{"n_layer": 13, "n_head": 3, "activation": "swiglu", "qk_norm": true, "bias": "none", "optimizer": "soap_variant", "lr": 0.00817}
Each number is 128 + 32 x the weight over its row's rms, rounded and kept within 0 to 255. Layers, rows and columns count from 0. The size above them is the row's rms in percent of the matrix's.

# layer 3 MLP down, 96x256, rms 0.24, rows 55-66, columns 0-255
size [103 106  97  99  91  96 101  97  99  98  96 102]
[[194 116 180  93 146 136  96 155 117 125  75 166 139  81 108  97 121 137  92  96 140 111 140 161 132 119 134  77  57 173 167 187 138 181 125 144 103  94 151 126 131 148 127  71 115 173 163 108 120 104  50 166 124  97  55 114 177 135  62 118 127 170 140 114 121 164 162 123  67 129 130 143 141 110 122 175 115  77 115 114 151 169 136  99 136 103 179 155 136  72 106 110  98 162 157 144 107 102 108  81 113  98 133 166 109 157  83 112 137  93 130 119 182 154 126 121 128 186  68 132 125 139 113 164  97 157 156  74 160 106 186 143  72 154 159  95 108 137 135 129 159  99 157 166 124 131 122  87 126 105 147 135 127 202  83 131 100 157 120 107 121 110  98  94 131 109 134 160 114 192 154  87 131 113 115  85 163 139  93 133 162 182 119 130 112 132  78 120 151 189 127 191 130 120  55 133 148  97 145 147  74  75  92 126  98  41 117 138 148 134 131 126 148 125 153  99 141 152 138 116 156 159 140  78 139 163 167 121 110 146 110 122 125  80 120 143  84 143  52 200  41 131 135 138  93 143 114 114  76 180  81 137 131  53 111 109]
 [ 90 122  65  90 157 152 129  89 124 138 153  84 209 115  85 134 122  89 113 101 153 152 197  85 121 114 132 118  44 106 113 173 125 115 124  67 128 167  98 134  79 154 120 143 182 108 143 109 122 103 144 166 135 156 137 117 189 150 106 169  99  80 157 157 142 170 145 112 144  80 159 109 177 150 168 155 122 109 128 169 116 123 120  92 132 182 144 169 125 134 119 118 161 142 118 176 221 165  88 145 158 148 102 124 127 126  99 106 146 212  53  95  98 137 105 170  81 108 106 103 131 131 139  94 134 121 191 133 112 103 121 129 195 206 204 143  96 130 196 118 116 131 124 128 146 105 126  64 144 182 128 118 162 133 128 118  59 135  83 104 132 113 146 182 153  84 140 137 143 162 100 140 188 158 132 174  59 106 114 160  85 151 101 106  99  89 126 141 144 172  85 113 116  74 110 108 130 101 172 145 128 130 123 142 125 115 163 110 143  88 122  65  96  73 145  85 116  96 159 113 109 153 169 101 176  82 151 130 154 167 101 146 129 116 192 170 104  98 154 126 144 157  90 104 118  70 128 117 123  80 129 128 126 107  89 128]
 [144 120 120 168 133 219 102 140 130  98 119 101 170  68  83 137 134 161 154 142  76 180 101 171  94  95 124 149 160 122 137  79 136 102 144 152 130 155 160 102 133 148 152  92 125 124 108 176 132  88 102 163 141  98 101  96 143 143 106 167  68 130  91  86 158  76  86 110 146 159 142 103 124 100 121  67 109 109 113 128 139  81 137 112 183 106 141 166  83 136  76 126 143 192 152 137  69 101 136 150  91 125 101  94 182 139 143 136 138  34 153  96 137 126 137 154 119 115  71 176  93 199 128 125 117 145  62 144 137 109 185 148 140 141 139  71 111 165 102  80 161 128 116  64 105 107  51  98 103 120 132  68 148 128  88 134  79 150 125  85  67 142 150 185 164 116 132 153  97  88 127 149  87 166 113  99 163 105 159 167  89 132 131  98 160 137 103 115 137 106 123 145 114 132 150 168 136 136 137 100 146 116 107 135 119 168  68 155  91 114 154 141  79 133 138 178 149 157 148 173 142 179 159 104 154 113  93  98 120 130 210 154  98 135  65  52 120 101 137 123 111  52  80  90 112  99 122 118  65 111 151 116  80 113 104 149]
 [ 98  98 107  74 195 113 136 170 142  92 143 142 120 210 123  93 134 144  98 147 123 129 125 108 112 126 183  92 100  80  84  89 125  83 100 130 100 104 120 122 123 143 112 164  84 160 172 140 148 121 133  89 141  98 115  95  51 175 177  91  69 132 121 101 132 188 134 136 117 110 145 114 149 177 165 113 138 125  68 127 129 106 180 184 155 138 120 127 132 142  93 162 133 137 119 124 115 133  89 108 124 143 128 114 148 105 108  97 100 110 105 163 112 135 125 131  98 108 104 104 120 107 108 127 134  95 102 126 108  88 137 207 113 119 121 120 172 162 143 167 131 134 136  84 104 164 150 140 149 167 205  54 147 165 124  87 139 171 107 154 132 155 183 123 133 214 167 178 195 171 107 201 178 150  76 136 139 129 138 137 164 175 133 181 126 100 116 113 122 151 159 158 123 132  72 160 134  94  92 156 129 112 171  89 102  96 121 152  52 120 123 181 119 199 114 167 124 122 108 117  89 128 138 109 104 191 145 192 148 172 102  70 104 150 101 170  95 101 128 104 129 125 150 114 151 153  51 190 116 141 149 106 198  44 133 157]
 [ 92 123  46 144 147  89 110 134  88 136 141  84 125  39 152 136 164 143  94 164 188 159 122 165 177 118 134  97  86 161 139 109 161 205 135 185  81 184 138 128 137 148 153 136 158  76 130  97 131 108 120 131 126 112 128 113 117 122 103  97 102 137 123 104 207  77 159 122  97 210 137 133  85 174 129 177  97 103 133 185 125 180  99 148  89  86 138 121  65 160 138 215 126 152 161 137 108 173 156 158 170 106  87  90 108 114 127 135 134 159 164 129 110 119 153 190 145 115 156 105 142  43 132 145  75  99 173 129 116 160 128 106 136 108 153 152 165 102  88 117 159 122 119 114 114 142 130  90  76 103  84 132 159 120 156 114  90 132 115 104 160  88 111  93 155 108 139 176 132  93 133  84  73 169 123  74 180 108  89 136  92  89  97 130 132 146 104 186 102 133 138  98 142  87 152 146 144 131 108  90 123 189 110  95 177  86 100 119  92 134 136 129 149 171  97 127 121 115  89 144 147 161 140 158 176 160 111  79 183 127 137  72 143  82 131 125  79 131 161 116 126 144 119 174 226  65 160 129 140 133 134 104 104 117 107 109]
 [121 126 145 156 191 130 117  75 159 112 141 152 135 122  85 169 102 202 130 123 101 118 180 164 134  78 240 202 101 106 141 103 122 167 127  69 131 180  87 115 133 158 103 128 125  95 120 158 184 166 144 159 150 135 103 103 101 108 143 165 118 128 119  90  88 124 155 149 144 150 125 142 162 151  99 105  87 189 103 143 119 124 170 141 170 143  72 126 125 181 168 158 113 120  87 141 136 144 144  94 138 135  96 195 143 120 148 104 121 170  85 145  96 129 160 139 184 141 108 115 127  35 141 134 143 118  79 129 133 156 138  61 160 181 124 109 136 109  95  51 102 125 145 120 149 137  91  77 174 175 191 163 140 135 103 113  62 104 130  94 103 114 164  71  93 159  43 134 192 114 148 109  80 137  92 136 121 112 131 106 138 120 171 161 122 159  87 102 155 149 147 107  92 159 107 149 125 160 118 178 150 146  72 152 155 145  95 110 118 112 117 141 125 158 109 141  91 103  84 110 105  71 110 150 165 103  67  95 151 157  96  85 139  97 173 119 112 186 113 138 170 129 135  91 192  61 158 119 100 108  84 126 124 129 101 123]
 [170 104 122 108 146 167 167 134 105 130 170 120 129  87  65 194 154 136 164 100 181 125 241 133  78 146 169 169 118 194 145 145  94  81 140  99 133 106 124 143 143 186 137  90 147  93 153 109 117 145  63 141  66  78 116 144 142 115  85 146  84 122  88 129  95 159 149  79 131  81 144 136 131 149  94 108 147 132 142  95 167  80 154 157  67 128 172 164  34 134 135 153 113 120 128 129  80 116 141 106 159 101 180 118 182 116 161  96  96 162 122 112 107 109 112 116 179 133 126 161 123 122 127 189 186 101 121 127 104 138 137 165 104 113 150 158 108  32 108  81  75 141 123  94 126 117 121  86 134 137  85 168 100 108 154 133 157  71  97 128 193 145 121 156 147 109 141 122  92 106  38 117 133 110 122  99 142  69 140  98 127 135 135 131 102  99 159  99 141 115 154 128  68  93 131 126 149 115 122 132 122 104  82 157 161 132 152 165 152 151 105 113  89 147 130  58  82 125 102 125  99 131 118 138 161 123 128 113 174 164 115 114 121  74 143 156 121 159 109 167  77  57  99  58 165 176 134 138 140 128 104 173 137 171  68 158]
 [175 166 185 105 137 103 100 151 163 140 117 114 138 131 120 159 124 133 154 128  73  68  95 140 162 149 109 114 170 141 149  82 137 101  64 130 150 192 142 175 125 131 104 116 177 105 113  83 112  77 118 146 142 115 137 147 123 104  56 118 186 127  79  95 120 120 120 123 159 122 130 170 128 132 107 139 162 109 187  85 155  89 114 137 117  68 103 213 120 104 104 112  99 149 126 106 135  87  91  80 157 121 127 126 119 149 158 102 168 134 162 154 122 161 197 115 192 106  84 132 117 131 158 115 119 115 147  55 131 127  63  57 151 139  90 149 131 136 139 164 165 163 134 139 135  90 126 146 161 185 139  88 133 159  61 126 149 139 171  66 126  86 125  71 163 176  88 126 121 140 110 118  76  16 150 161 112 110 172 138 194 123 128 133 156 117 128 101 136  69 153 120 121 119 155  98 121 120 173 161 119 168 101 128 100 124 143  94 191 203 235  95 130  84 145 101 155 136 164 127 131  98 187  94 116 130 129  66 111 146 138 162 132 118 168 103 130 155 165 160  91  97  97 120 124 119 107 105 136 152  92 174 141 167 102 112]
 [141 185 117 161 170 151 192  99 131 134 155  89  74 125 159 117 180  91  78 137 162 128 119 161  38 119 118 128 158 151  96 108 143 178 121 141  97 172 155 141  79 141 151 118 128 116 106 104 112 101 146 111 163 153 124 157 129  98 136 127 107 197  95 135 170 149 154 100 153  63 136 153  92 135 130  60  98 130  73 202 106 174 184 162 111 115 149  54 152  67  95 125 123 144 143  96  91 102  82 169 134 120 140 131 116 131 152 150 104 131 122  90  82  90 123 149 132 103 155 157 134  97  70  93 120  96 154 128 140  80  94 123 113 125 122 178 142 153  79 141  93 149 101 108  86  76 178 149 179 133 156 140 138 179 114 134 166 145 114 137 156 121  83 119  85 168 157 150 156 100 122 137 154 121 113 162 139  88 122 121 112 139 124 117 117  74  99  93 102 117 127 117 143 138 162 179  93 169 165 158 146 175 121 137 140 175  56 129  95  53  98 136 184 102 122 147 106  74 126 118 101 221 124  84 134  90 161 136 141 191  94 178 141 161 130 151  61 167 102 110 102  61 176  96 144 120 197 127 157 137 151 175 153 154 108 157]
 [164  85 138 128 207 164 133 132 147 124 157  73 135 124 141 174 130 175  73 106 111 133 103 136 131  60 170 137 103 111  97 115 123 165  60 143  88 130 137 118 153 118 130 136 131 151 118 137 191 130 137 135 170  99 123 116 105  74 142 142 170 132  50 183 139 139 152 124  90  90 151 109 126 129 124 131 118 103 129 144 101 160 137  73 166 172 137 194 158 130 118 133 142 128 101 204  91 114 184  79 130  51 178 147 134 126  87 100 126 200 184  85 109  99 127  86 116 141 112 125 122  55 154 163  66 101  86  74 147 120  92 119 130 113  25 142 174 114 105 150 145  93 177 140 117 139 166 132 197  90 156 137  89 108 119  67 123 108 125  87 126 107 152 107 115 109 134 155 100 136  91  94 141 158 100 106 153  80  36 145 122 129 126 151 160  93 130 109  83 114 132  82 151  91 157 127  86  80 151 105 158 116 116 150 177 151 149 176 125 132 129 139 141 117  87 135 148 176 172 155 122 115 177 153 125 153 144 104 161 167 146 102 134 157 112 133 126 168 100 123 147 133  79  95 180 137 143  81 145 101  61 133 186 146 199  90]
 [102 139 101 142  84 187 142 150 100 117 147 133 139 166 146 117  91 113  77 145 153 124 126 177 119 105 131 177 111  93 113 133 186 141 103 153 130 133  94 106 126 141 104 119 123 129 127 117  86 137 157 188 148 132 170 136  99 127  87 126 110 104 143 145  98 122 139 142 143  84 155  91 140  97  56  69 192 140 125 183 113  82 116 110 126 159 139 115  68 133 139 111 155 186 129  78 113 112 153 139  98 208 121 125 123 156 102 185  67 180 180  86  65 100 142 142 143 128 131 150  79 126 124 145 168 186 107 124 146 223  83 110 157 192 114 103 136  54 108  80 143 135  74  73 151 117 149 163 134 107 160 146  71 155 143 118 142 102 155  69 109 116 105 145 124 152 107 109 110 110 124 164 115 122 128 158 127 138  83 122 111 128 139  55 193  92 160 135 137  74 168 140 110  98 125 146 119 184 159 140 120  78  97 112  98 119 144 115 145 138  25 136 108 141 111 120 148 110 169 143 115  71  86 110  89 133 184 123 166 102  69 139 109  81 145  94 171  95  82 165  89 156 108  95 152  94 191  80 120 150 104 133 137  95 205 151]
 [133  71  64 108 118 102  88 151 152 117 121 106  79 108 108 146 137 143 174 154  15 151 135 169 119 123 125 127 118 134 145  99 126 116 141 102 128  84 123 129 122 137 151 164 163 122 121  82 118 135 141 153 139 190 120 107 115 126 170 132  97 120 131  82 138 145  93 182  89 135 135 120  56 134 102 126 137 120  72 169 107 121  77  87  23 100 133 124  94 167 188 194 165 136 153 129 115 136 140  90 106 119 147 126  92 157 120 174 117 121 125 148 118 118 171  98 185 116  94 168 111 146 142 107 182 147  88 204 160 169 129  61 113 148 171 116 128 143 141 129 131 145 191 126  93 109  95 132 135 140 198 157 100 101 183 160 145 148 172 153 131 182  98 132  66 144 136 105  85  45 128 135 146 119 114 133  85 133 147 118  80 108  27  97 150 107 135 102 142 151  98 186 128 202 164 103 154  86  94 158 125 109 102 132 140 159 129 130 113 140 165  68 148 126 127 177 153 134 141 157 114 119 155 112  91  91  94 156 165 106 175 118  92 105 103  88 203 126 133 141 156 163 184 201 122 113 124 146 131 149 110 163 111  92 133 178]]